From a checkpoint of a small transformer trained on Wikipedia.
Size: 14 layers, 5 heads of 64, MLP 832 SwiGLU, 23.5M parameters.
Architecture: RMSNorm before each block, tied embeddings.
Training: a variant of SOAP for these matrices, 861M tokens.
Each number is 500 + 25 x the weight over its row's rms, rounded and kept within 0 to 999. Layers, rows and columns count from 0. Numbers have three digits each. The size before them is the row's rms in percent of the matrix's.

# gate: layer 6 MLP gate, 832x320, rms 0.0953, rows 804-831, columns 0-63
# up: layer 6 MLP up, 832x320, rms 0.0979, rows 804-831, columns 0-63
# down: layer 6 MLP down (transposed), 832x320, rms 0.087, rows 804-831, columns 0-63
gate804 096:531484459499540512503519472519514481489507478558448490536518506464501551508477468501539471528492526468474481511498505472529499480488452481525501514508453499448507509465514482491526576434486487
up804 105:525506482521510523438481460463555511469535549431525451503498497498481498501515512467465503497454522544474473506475497537495554522514503475483485525482475518545534540497487521549503489510545504
down804 107:530486520478521461503491507476486525484507470453542480492509457520509545483513544521509512506503479503503500522510513480522484496505494457526506525503533504517552526518505477544497507513491491
gate805 110:489526489431467504491482516481508493487519442478534449474499498487551514482531458487554477516507476474491492512548511519501522451487499475539502495490435542480490498482476486469510530518531503
up805 100:480461508508536542502528500463517510497483476521517505499503522491520525528485485511518470481443528496506515489512464523528504501482490498463520496500493545491536533480534469520560519505452464
down805 102:488526508526495470505466485498470530507464494514483525536505478449477506464517525514465510506495551545497518500468499467501467529532463472485500496496519479536471446517525516506488519526492459
gate806 099:546486533502525523521476554506503486489533543473479488549465446478529520497466508515481542479456486489510488547493477548478500552489541484543519533511505489518470497446474499516492498533540485
up806 103:469489471475519488503516502567503485513462454494521521515491512440483442506496480511492522474547508488530466491513523501492542499502500464494549463489484486496484492489436461482495480501508483
down806 103:452490467484505461500490486532516498480481499502489550480517477504491545462502511550504491509490498476495495520504474513491545489508501514502495526505469518490470479461466510482519537493502551
gate807 102:499480485502484513515459548495514499508475520478454549505525463501467500550479488505456540478471492522447510473526469517492465501513514493497520551467493526504513521476464513494505520528480472
up807 102:489515513478511490491517498534555477508500490549455496537477511499488540498532540541499495505491498513490501476482523474504550528459513485523501504535525496512471512517504499512527501540518517
down807 102:459501475501504503492488497481531525515461497510519474516471523477458509535498522556467526524487546447484500504518515519503511482481533527514492479491485479511534524467461521556495529468492492
gate808 099:447561559477468508510498517509496489535534508501511524510490457458515489489514500471526513451500509502480527521490504501481470504473464455536535479496485483480515459498489478504513517550510472
up808 092:513488489503474513550487528512489489491503467466533517524477506470501524440474485520517533458508504494514504462528491524494509513519481500490512505477452501559484517497476462523511494528457493
down808 097:547473446503533474534465492490473501511491484527487463468505504499456525474502469501477468513476492500510448477457501487517510523525509454500498477509503461486518548515489493500501544492514548
gate809 099:503471514439508532520490531507467498478477515486474455553528485505506482511477501460513457509500489512504509500462454508517480495499482531531471522452519527521525467460514496513512490525436492
up809 097:563504471507499538496509509441500517520515508548497469497541499508467480469557494509498518490476510502476530464527530524478493519491515514518460481511486492495482506503498517509493490525475488
down809 100:483512475488499435488512490428513505519492471475480509525481527489584468523495524478491496471491492514528496482499507490480480506520539480494515485475503489513545508476428444525494505472517490
gate810 102:505515488520514504546482479535547491506517434530472550485511473524480557493519497536497546471495488515526461524501517519489499532455550544475482542529530520470510513483470477499533479491531550
up810 105:486515491496508526441539479526479484487446490523522507579499500534553492523508593474533512467483536521539489473509527502520515476557484506492523494491480489491482537491476494491495469538522521
down810 106:461473508513505468493485517457527545464457467542509481479493479489536547484490467523472515508511475524546505495487504519511522492471492555521559501517500479502493524481541501498481510524471520
gate811 112:572499495496474498491485481468528497482512482480521528490479438482544549500482469541487531477470513493528523451518502515467474464521464538529471486553554557483483508512511494522459506503542515
up811 107:541510512480522528483470495500499477507480527501523525489514496477501507495479511498528496472535527520567536508492467528526488503472504484534450478480500476489492518509518536499470502497531480
down811 096:522485492486461515474508533452494525503521471488474500468530439494543486529505510471503491510503512503536496521518515505494516512495482508494501517470504577505463469503500504513493482488465459
gate812 102:460506471491487513518485509470520498524532505494501501483477488476541527543525512540466480459504515485487505492509481529512472461508500493519513499496505518516455482470550538536563508517503506
up812 100:496499493526496499501464477509504480473528479497445494483480443531499481515511516482465525480527491565474529508534470497537449522524488551490513458461488444498490518494508558431495500474508478
down812 105:456530466482541529468489535484402506525441520462478504485520509543489486465506511509447503503536531504538491501525508470490533495519528488475506514461513511479538505522498481513473558479482517
gate813 098:519478466476495519484512534490490517501506487538487527469533511499533506563497533505492551525461498458506512543514528515492467496500490468507473500505522520488479501475475502510512472467514520
up813 096:502400500516531522483532494490496470495511479483503518501503469490468454498488484572493511456476502506495478530493514489474502508519563504500527495503554489538483501484557488519479500475486473
down813 096:543527533462525531497494507572467476544515484490476499568494496457489475521478522491490482502516493533509531508492508489492473477482501528492509516472491499469510508514481472527548509521496517
gate814 095:474499530521504508534507538496518493510507536527475516557493521478511472475496506476529468487527494510520516468548474532485470478488547498511470440445486518499498495488502513491539482529464485
up814 096:530524465456535477476462458488502496512462503466540500485498479539522500484503484508513530539450513490520458452513531529516501473513494518568500517507485510476532506506507502465475427474508505
down814 101:517478518515502474513493470526492526560515484479516510489560489550502485497480506490546496477496537461501461479525443505458490485479488494487447444534504504533487516532509514463499484475517504
gate815 103:519483503493466495478479509496506506470462484531501513502490496464496477525495485538525516490487488463524520487534468526518500497516483529494509513492469530536476423505454513506509518473485521
up815 107:444481476478520467508509516468486463539500496480486500518473489541487518465500492514462500489477551514494506489483488467489557498478510491473482527536490482479475586506520464542483490507547546
down815 097:494530503492496505515556507458504481550517518523520491519455521547494466490501488516472486470506583494484467523499520450489516517524525503521537552518509448483548509463491513482528464475499489
gate816 098:488512535526549507557397528456454511526494512479510497497534517513513500476486524460499498495508491507532546518463496500485529518515537513487493505480510505510488502545489517446510533537492486
up816 098:436517534518556481490498475500507447520479442522483481508527487520535492493537480498499480494490500512458481592507476498512479487479561514509511461462480505488463530526513535493472524478536544
down816 099:475518533477511481471536544478514498508465511494518489559462569511488500530478479535505480524506529511478495507471473548520471486480536515513527470491498511526498494497499484480498523421471516
gate817 103:484500478494506512488489494448521491489483490471554528490450496498540438470482488516471499498469508495483523510500483501478530476463506488482458485483504493489494500534495512513496480518549511
up817 100:485509501489501515476503522535517520522512507460432513540514515493534496507528467497542537461466485547480499452493498507475519483503539482498477515467496499517476496519511526473539508507475492
down817 104:515531524478465530510515515539536484484498504524514500488475505483477485524534481515503505514502557487550515520473494501510462466489499478473512448491533461499522458509498521535502551471505488
gate818 091:517489517456520550489503488527508504506459498468512499481480525493531537532513524506549540534484499491524523572529537477501520499482492536493469491534513483504497559482525499493504520470484516
up818 091:514539545458453478497477487519548457527507509517542481506544471503493491511526509493490486493497497501513498501485476534442488487503516495486529456482475560443549517534512490459497512516484505
down818 100:488549506535520527501502534545494538461487535496504512466476444500488551523510470502502539497446524482502479477541527555472555481530490499440513512473506514472489460510476523486489510534507496
gate819 102:509512511495501494558502506548489483490536516513556475458535508517515474469522526482436505506472501456509474487520511522516521534474503474483519526487526543464525493481465503505464530496515453
up819 114:537560508498519500524498477499489522481509506507483467473490522478501453461525486512482475526508524462457498502470498500532511556500523491444522519516492506506495531511484506513477513526496539
down819 105:487498515475505520511491484520555520466529542515480524518496505493498479506517520473551505493496484509462494494502525492515507545526512484503533477556520472519501518490507460513480519517490567
gate820 103:489488552525461513519507504504498474473478464498485482489452495483487509521529510520489484472498494491489502490509500525513462514501511515553538485466523479472495495525484506512542504510522517
up820 111:520448489541501482542490483462540484523489502542515517478487481532509515514499520484501495489555507518494513473502435505443535510517478476533492488490530456477498482524509507473537509487508486
down820 089:450523525498493478469463506506488492514486499490526516508507506501505500497503495530494477453458410474540503530507491501501464476482526506535471475513516481495499495501518539517486515470496493
gate821 098:521509493529531526497471490513476499525500521492500518505465529471465480481513517493497465529495533478505530538465498471486517502464453528519538465526513503500521496470517491479536554467463498
up821 107:497507513467447477478510474487539484512507459485487456544512483488511523533516462493492447497504499525480469515511505509492533506492482485503453446534519520500448470468511490509504519456526482
down821 108:488541486483506525572505524472495449484467497496516529519471465511494510497520506539516500475506495509479523527499503513516471503505481479513549500473493527493491524517491506527495495517491513
gate822 097:501529524500497513459554516517537466516528492511467472489462489525503457491491483481483512513471503512488524498507458491465480465472516471455502504502501546529489458510485523525485483455505498
up822 093:508471517480521488460537516514502458516498531556475485540547535511492520496511526511502443523474490533509480508511516511464525505461471542508515509465541517494529485501432457527512547500462437
down822 098:459498511565491498520521522506476496476504516555483481550512510492499542460545489507451490529501478514467505500488512516436488515528505501473496528510514472482483454499518535517502531468482483
gate823 104:517440523533462452508515509473520501451504538489493491530511507472502495465485469442550478498503535492529515512529502492528502533483452513511462484484506541525503485516494463499468490462486479
up823 106:505479544501500557457506489498481536464495544459507530496477538471494525518490489507488485477498509554490528472490497493494442522512461496503522467500497535522480512494530530518489439496490546
down823 110:488510477502519521493496518475515504540543522465471519467473496525486483504511460499532484496524488487503485499574479469478463490494484504457496519548484559512465502498549473496464491516482498
gate824 100:486462456514467489500516499504513526507502460495508501493473452457477494473437482491482532512483495465444470495486519521519532541487519494491474518491498493463523496496546462533472485508495528
up824 097:472483461536514520498520484491514485522518495494512522513472487495470484499510526504523517472542512509518467501533492487501517517524497465493543509527580491414560456523481526506529469533450490
down824 101:508529513503506518496565503500514504529483503512512495472509513476543483549490474515514487472473496473492484495515493500506490517477504504518478500477474511496516528543484513493521526545486560
gate825 098:468450503483553503491490494426493489488542488468479474468488516501514495558471468503507510462468472472526468526532467537460469491481508550468493506488509477508484529496496472491504466475461471
up825 102:452501504506509444521519467531501508488480488532491477504514502509474504463476480458495516546491480493470544465547486511479522466509504511498520484459509493518482509487497522530486509519493541
down825 097:480521491487491494536505506458512523515468515486542446521517494478493491513491517470496458443531468475498511471484527500520495496438546496501545482491504517520539524549491525551524514495492504
gate826 101:497510527520496486465506533504490520490482505507479508514461485531505508513529495518505500461498549525469486574517531483492508451488538519541476485483505482520544509499509540466494516493498506
up826 099:488464539492502506500466446477546528519472457482524488527509482486481522490477491479488476438514528498473543481522537522503497489514488473492486452529496459481493537478501474504525508482487515
down826 105:513530486511442504476527512503512544481499505554504513519510490485460483507461504508487499497492421487475501493530523513517517511482476477476534503475481534479497497501488490471491504531531469
gate827 093:476562541524533479512455538515485508500483513487493471478483517538476529515499500552498496460509492463550548451494511532463508508480478488496502510484550451506474487475491539506516462501494495
up827 105:531472514442493558512509542502477545507509492507474495512478493482557545527489523494457504559525531511525514488494504494545508442522480479468519457496515513488468497527537523495444525504491494
down827 105:510541492509544500499493494545498504513512525509472488479517502509504553523488506532478484521485508458520522500571491504498526510527476538522476544474503483534487483491501508485505486480457495
gate828 102:501479493526523497485534472524485484489466464471459483459464493498500493464488472483503497473544457509477496501535477518523501510468510442523521510521524528520519494537492530475493463473541430
up828 097:481496457482505503511477500551519480490491490482500487492493491481485491517472507524468536523500497505516494502463526500526437494494516472490508459551486509513502515516502467509494511484508518
down828 099:475529518501554504482515530491510547500482466520479475546518516549480491506497497563502495467461558499503498515439544494513471501519515500480515500462491471500524516528520461525522518496489510
gate829 105:469469497478537513480484505498470516527485543501510523515506498546469455556514508502486487475477526512518502520516494464498537478534504519525474520483504458507516447508496501462481517517466448
up829 101:480522531506509516509498518490497482523561531510462540551471487493563492506528486530492506535509490518516506517501500511487496470518523509537521541519490444499512503454475463532509493507499494
down829 105:482501514493488528501514538528497512507542552508456471540501490512496487472474468538481516499494499534539506499488521464488468513524505512514511527533516438483504489435517504509501510513517454
gate830 102:449491521481481504503534516519487516501527494530468537544486459510500512473527500514502479500514473481494497517538484494505478506507504505489514565486447481460522534522527529475483496523531498
up830 098:552547456498491476543474511488446477501470496524502546497502463551471502498472435517485513531547451502515534524476531483515512475488515515490548499488528495511445491526487463447508481463518478
down830 096:461532514522464505501469524455477526491537499498534472503507499500510543497516475494555458529518458500523505487464457508526544518532531525489486477507508508489508546500522488524467480536500500
gate831 092:476498495480497526500524518531497491460521528527561517467507531503494501520573507501512519505491494474481494561518540515501505499491481497480540513485516476448496472494501490474543461514490517
up831 090:479467488533534499496512534533493493515474544516525535489531472535523494493531486563489509549502541465532483488506530492469512520514518466519479500512452533517448485505509506514448535514484475
down831 088:527501518472481490488503490468470500496463493452439432469488508488498470500466492469486493505538457487485523532499488469498521474532510517531468438489482500522478498472515476497480502488517488